From a checkpoint of a small transformer trained on Wikipedia.
Size: width 320, 26M parameters.
Architecture: RMSNorm before and after each block, rotary positions.
Training: a variant of SOAP for these matrices, 394M tokens, 6014 steps.
Each number is 128 + 24 x the weight over the matrix's rms, rounded and kept within 0 to 255. Layers, rows and columns count from 0. Numbers have three digits each.

# down: layer 10 MLP down (transposed), 1280x320, rms 0.108, rows 204-223, columns 160-319
# up: layer 10 MLP up, 1280x320, rms 0.127, rows 205-224, columns 160-319
down204:100104142126117146170135130110117113128097128101120142119156157169129133127154111112101138140123088081148099103160129107115129162135123157132134136134120110149120102119174135131128153133107136145148177133140122186133136083185118109125133168102122106106134110127108119138098114141121162118121097115141132129189164155058134182112110128109063170131119105121139155155173148118174152147162105125133102148122139117150158175119111154135136162095119121142090160123137147141132076074099114
up205:138138088144139118096090098126144095134156072103118111108175106131142111128179108121130171104109118135151100148142103077147177143147163105108130081150154150048104115148120147114111148119172125134139105102116137136112150113145168148135123101127131111158117138111121136119060122096127167102151123105078116104137162106169128129128127123166156099144132125121136104120159130110104117084127142049118130104131118057170134146159126157123156121118143128092118115102120143123122129125094136
down205:108183091138130121186092109149119158147077128121135187070123098104153138095096122141153122175153140131095157127181140161169094111105079106108145151153129142159107145126146110160148128100104124113116136118156132110138145167121105093161132115086122136112106146139143097157113114124106135148153147154154115100127149143135094138122120176167105144122125127165156143133122145134170142119149159142128149122148166160140077173101100082137109122111113126124106151115117148114123087189119102
up206:152120117155103190153151129109124170155069175145110123102128153134097115102116170117152157117160144114138148131157154098118133141105155099095112151159130096088144138101115137134159166157166137146143122116153120115162165122129172152125174141143112140129127167140126127111112108129134164139101123151162154185134111114111122133127164127133123134148129111129098165131146124140153111123163101075132178126095164154078135126166133134127136096098111164146115131078103107150131083118143104
down206:142124131099090106156131119141121153139146113157103161155151125152114158117154138140145105118160137158171120162099138157094131116114114124123137113167119129149132158092109153119116150132131180143116120154117118172170120063145108110135102162128124115129092110118149116147116127110101143134146117084143123117099159111109139131126101081090121102139104169110144134127125076174107140135135134131154099125110086122156154114095115141138097141122127139134162126153129132130114116129114091
up207:103081150108132160131114122146118170139154082160128099177153092099109127155186150128108102176110141084144126130120084086104177116113148159100174140162129092129151126195108146127124146118158122136120179114122088152152157118121168128175101113138142132064156187096100113147157097128117129149123180121126137123140172144111168149156137088144160120173179099120106076133153158147098134158160152122146094129100109142158125109126148120113135130124151114112111050133181133167133122106099144
down207:136111112179115134120125077109110105155179129149085133096161125118061170150098124100136123140093104112136137146109094159111143169144125104088145118185106127113130128131171116104130128132128125131126112109122153178132118139109169135120141175159122146105070131106100084132158092140158117139157088100140143131117131123119139111128126125101124101121142102102076142163086065151089103092094128111073124132138114139138085124089108122134145117143132117111120138143132157181129139154117135
up208:144111131087111159141114097161138170170142103111128110100156120148117124122160104124095136154093174148138096089138143097129158130098134109130144125141145121148128132100099128123107092169127107157138159147165105089132103177119105133136133171099129115125111148138119115137135102140079100116129132121173143094144150117158099117161095136129112154154118127121119151139128115183097117147107114160119088139106128175165173136122156151100167133110141140125154137093180088130117145142147127
down208:122137112128150128120161149151142129103122136124126119109093174159113102132158100120142126129134062149099108136124151147121131105143143126133120145136136143156092170131145095117127134103080151148137134182148109152123137145100130084118102159113108083109168145145118129156128126156131128132115100110163108123136140158152123142162087138096125107143098128120138133150124156125128176092110113170139149102079101092126121116117135099129133106127069119110135143121156165119111090127120149
up209:138087113136129143130138129130144064110108138096163095142124140100127116100117149136128126163094097108153152092118103128122152139104111184147126105088094098083086073112122140131127154069109118095067142145143108135139139118097119093129114124149140170130116155106084114162131173128138114140149151130100124131124120135101130127098130134115152111145130118109190117133106139103158113131150142134164140095115163061174121094146109158112143117118119124113120179156125150139147123109136085
down209:156078136102118144154108125131128099114196161100102099151130139118105083131140114118128153104095133138129125134123111129128087107086134142144118093122135116152137128108126128133112122163131152136154088124108184120169121135133125115147127129158128115090135106119134108135151137130117197131115119133175161124129129158084142141121144137064125108125130163136136075128146159152100072109176143151128111095138143155177131129153155110086159117095116137148097154129133157115118121132104122
up210:137136120107120148135133169144124136119132118105096138119107113133178140141135135138129125164138084148173155111123101138147107143096160083167108095123106167140094126127132133164108120117121169093130094146123130139124152155085124091115127138144094124118132122125159190113144080137140140135148127118144136157149099152104150142159113134088126107127133110115122131124113117124127189109155142138159123142108120144136110154111117150161129077121117099100162128120131105112085104174107160
down210:146105086141174120113148132087124099146129130100071163162165175114111119107145110135116128105145101124153153125180151119140162110139129097107149119108127116125095119099134145100168109115144124135152130120146156075142069129134179097140134114151135138106150140162160154098127095076113135142150134159178140141125119146099106113129141130137107110090089129154153125090146101068132147185185114086142116144123124135096098130120176127115172162083105148119119105148155172141103132136143094
up211:114140099122135111140142094152115133135127084114155097108109146091112106122152144070197117115159133125195118139132178145087129115152153153140120139128124150150148125146130157150117117125130131093104112107108094171106152119108117150124119149118125137117132126201131159115160111099131115130134134166158133109140122132158105158147120132144098160122148151124128148125160097130134118102057140130115113112152143129124146158134156108181175144172126102092113146168169116124110141144159128
down211:112148125132137136102125122119135097127118104120139109112137117124115126133126116098121129116124136127144149122115124133106145114124146100121120112125153130147127119142149122133121117100113113133136112119129137143126143116121109143125126158139122120134122143166140126092115098111108121135133131128112130141129129133137129147145100131216145140133125148138134106093147125104120096144000144137111122117134130113125130127116132116134140136123140134105119123146128128100106113150132138
up212:084117162123155100149127128163114109092123088122116125154108091150145133129125129127109115115164135117142109124137166120107141143102134143093124070122180156151160104116128135112146121153143123126146152126134130111135141104111162089094076171172117090091133176094135113114164134149113154146128130101139145131156103191133114126128107149200141188153170148105155105096141170112125107146120130117125107143133089143056148097130078115105174157110128113118128124150143132119108130168140128
down212:115108120162138106134099101119144125140150118132114086115124137127132099148106105159102112145132153144120147113110128161076148105124129141137117137119139130108126149169174154106125114140087162103126115156083124124130127092121178137176083121099098146128125126128171148128097120149118094112135122117153119121121132090164131156107086138156120119144136130151099128112129135136158137117039121135160132126144117144114101156093123167166105125101115137094121118129091152094114131093097134
up213:150118057153138124085144145154107143120141072103094129126140122075102118152125149146168145143103085163114110145110125110179115176142115118110115097086143149138090127103138113175142135105147146107139115122141105113174111191172141159132099138108129160131111113167128135170142109123143164136150148094113109154133095132092121137094144146137136139164113122114080120121116130133101154129156134120111158129142133121138127133055108137163162151125129138100136164098124093110128164124113147
down213:143101153056088124109088096117132127143132144105103127127128161150138128154142122110109076110144127116112082128119110154165139112116139130175151129137127088108134112089097155120136156143153083151136113129152151083135141128137144115132118130125153110106125120103137117129071108150167127145117146137159133106126150136114125149137103104032145126097114164128124129114115137160117144116194093135137089120158138104119115165161092117119167110123136132121134150125144120145101081106129172
up214:144090155095138114110157159139088129174129144125130105138131142136121124125082170130147133121122144105125164096146131099109126075097123138121113137125138119122148132133144065146091122144110151171127124137122180134096112094163152149146161149142118146123101158122172151124134110098158132131132171140152150140135179149086148200147081152155101150122125122130169128125141133131088141139114119098121148073113128130082140114089125116111157127115151111127116142095115121150155141114110129
down214:146155143127107127125093128143122128159134139110100145130093138119133148103113103094131149122171094142078126183133163094123082115174154175113087179102140151140170131104130111139098119131151131192150135148106130114152131132145129138146149122155130114158141153109082145191126142116129141133138134143114109165126144119149103091106135130125083116126135104106118140140155130134103135110162128115124109180085084128112164129114132113080116136111144110127115162119135138128142110145184170
up215:112136170114091123169144131121125092070094111103144171092112115173125147108116152183095156122139128126096141128125088112138149100117132144146120126123151086151121104146135111159122120114110175139124178075124167114099127119105123101160143163148094095141120089123132118151117135181134154147124139132099146116097144129133147119153127134124152133143112117162135114125127121114134120146109126097130172123119136123124122121104131136134117119150119101149130137131120134104103114133132126
down215:150125111098112120119091144156165142148114119121149089114129164088109129083143142134086122159084115177133153126110170122136158112167162150131115128106118097143108126136152091084118150083144144120150162114139121117130118119107158089134138135171128089121159089083122093120125141109112133136148092143157143133131106126083114125092112184099142135140100119144115097137159103119144118129162153093104119145122101110138119134112141117089130159147143133115142132100138180117187129149153140
up216:157133122101158126124124152140136174106102120094103141100181115128123131122133119146156118136082082153096128093121111122146129138176129105090118157143130124151125118150106128131098169166139110168129082145143140149104135150156110104141124148133127166127126153090155140099122128121133159116099151118136144132146083109123124137113125143112134128163127100101097125142136160151131108137148144098117102153106129112103104128109117127121170084136133113130145104136122106168168157114112082
down216:114128120120125127148135100151131116111172146133114111141154162168103119130126162100160118110123121080122152154133110129108127116112100144128168114123084090134149115116141126100145099144138115108151129100172144120114134117117112120120098122124132122169134129111096164140130141128115086180099117118153126162130117098152125089139096151109117143141138115121184158132154109147121117117229107100141111138149145110136138142091146142106117154086118120105094098135133127155143114149102121
up217:121143106118146123138138121104106100174112119152122159163131097115154130089127122090126110122085116143149098114148119103107109096132102134144126145099124158096111124152154157100132092132094171107124135120141102102152148138094127122157073155114156132141104081119144159140116146150096143060143107133143127132096105130105119112157141121135136139043115088094073109124119125143144149150124123132090089111125129154103149107164117103097139136094138126082122131111129135167128075114136142
down217:152100136109125110147172120135152119109097161139146144137166151102150128142149119144139137129156158160143106138173154070141121135135159127142090131142114100132115142145119165126069129141162158131170091139158128136167109161104178119044159130096163108181126097108110138117164148112133118121126142119122061133073137096133134146120123160111113114085134105120112131146149137119122132082153126127083097112125140126107141121119143119084145140119126128120117119132160148109144125128159105
up218:137089124129153145090136156144101141110144166115105087139102126093131102132116138128149094149137104125094161121178163084120125107129094105126158077141132116121130101142097119139099099118144116140161102111162089137155108100125058147150139114107167124106154115102150075097160126168110128145131138088121133104114117123185129180083115139145142163120116090115124128111098126098105173123141141144101102111126095147117147106136124146127173078102124158149161136113129113115165125131113152
down218:109118128103120085141128154139172063171187132148115105122113159136125161135116113176151136129106119127136121179135096116097142108115152149096098140144155107100146115139136134104129084140137106139125177135122148135118110143109154105132135132149207153099093129106101135087115138148115107125122153099126143132134125121111151129137135104056093117137140138141120131111123112150145111114108136157135109131099123118157118157131156126106104173128116125132120189140120078078165102163135118
up219:136116126111125120144143099130174128142110134126154146120113139118128158127134124122141152169143150131142154089118117133111124097129140080136132104131101109162098146146112131134123167087142077140138148148135153087165145108141102133137161138098093126158133144145164141142108152112105141109131130109116124128140115154069131127130123163152146145093124102097172115141096171155133130119168142115083121156155120181126129140127168121160073115100148136120154156075112111137119136084172133
down219:143144138121093118122094141126103076128126128138149120143130158147130144129125125119161158144109115120144137157127143149116087119132132105125139146129108129132143156112121123126086140140171152143089108146102123130125102123160151120115136131120087152134132123113063103154108126109128085129105106142114154133138119137135150115118137140118104102179108132129110137143122126101126126139255118105134107135122111151126163130141156122142125117137135145143133132097122121139133122117130170
up220:133076101138175110115102147119114115137096129149089126153135140157177166107124138109112111154122169146137135124113128136079117189131134132150100173140110102114094138124101159142151174106125102081103135165132087082128139142175133113142099113141122159114113108127114116120162144090147116090118124116139128119140147116099088124157153121169131140145136104158120095130151136145143146122173094116079162136122095139127126083156120156124125174082124124124072135084112164169154157096147122
down220:130122118105127132128082119113133125168157158113115147083119114093075152136126110103140128122144131130124118182117117103121116118067179112149132147109118113092108134134154141105115116127133122136136118124149118142148120145105099138146109118100134153147154135142123117091133120129119143135120120066108153125129086140100140123180146151039144115102127144104121091166121104112125112135255144139159121166109149142119136112107138103100126135121093138107166106124131110157145098159114134
up221:102124150146128167100130136122130128127121124076077154184104131153132162087122161095116111089109131168148095119201092114042156103113096126117102116122128149089145143119123128112131115087133115112112140119113144110129147091118133138166154129124163128145091122105119176155129151155140150073131134165121135153081122121139167114140115126143180143086144138130109123085138137175116117136115114133113163090104140128133172170072118143138178130140190132148079173098117169160144074127147131
down221:127118126107117068124148107111146115128093115103109140137129118153130145148125080149148105136179153180089139162137123089123130112166116151112109118152144123108115139137140149139166061112143104144150119184143105165164080097173078123127101151139136142170115121088146099139148162204126127097119134124126063110144114112157119110129120070164101127114148110120148092131122098104119109228127118179097135086134091131146166157133152099149205134128114157144153132117132128131121113101121082
up222:123128088105155137121176125135096178080121113102172109137157177138136132119082134134114177118113155106161113132126120132166101119101138124138134125132085135125082104169116126132136164162114163094121093111101146119178103143131132106135107116123104115100108120103147139142141135158129114141133113132092099130096138140109119134099112102158166197147087127089152109110131136148119159123102129180187121059118109126176099139083133133092129156152129098108155154133085136137124102143133130
down222:129133125142145167149112125116148115082121104074146177129113123137103164119173123134127125142073120149135140127121136132117136082138100117182118151128164150133106135136076154120142181089169127113134189144110138076151145112121193157107160158117134122130145150118105148160098139124164120081117136108180074144146151102131137120112127114120117113106102123123170129138131131115143112181088153126151133151147138116107098133116130140152109157130141163105135164159126150147104102111117154
up223:128161125144144135071068209135145160129136111135140159162143154115168103127135156128110092145096151186085193175144103129161151121179092106130136120094138104130130148138175134130126129113116098142126136128154118105133137118173161110110133108154160137096137120169218140118133139175119133131118162088099108123124120119120144168136130159181146117159145116157166092103132181107124116154185160090135092137113111114112163126176138101119157146106116130151151094099156138113138096152096153
down223:130089145158120140148114116138116134127113113108083157137161123162118095089145146132097125097096123104164074182091129127148071114150127174111127135116132092125137125117177137110102143136159098097098141133152188105145092111133164113128107150143136117088122133147122127121097126102126145114079139162163152130168118086153119129134138112044071136131156159155161148129145161152146156113161097138133088113130117145162125145130101122118143131105104154157136116104121140114161107131152139
up224:118115114151128127117139114089124094075118130125123148125180135131185132154186103125103121097129136109140140091171137148117126125125152123122083126188138108144136149188151114143122159139126120131130114111136172092100136160128086115154142136128108118116133146134145167121138170137126139120130123123102126118068124136138120124113142124132115077136151125120125131103186154152095148111119124111090156075077153080131131152084124171126132159155150108137136151108151119119123130132132129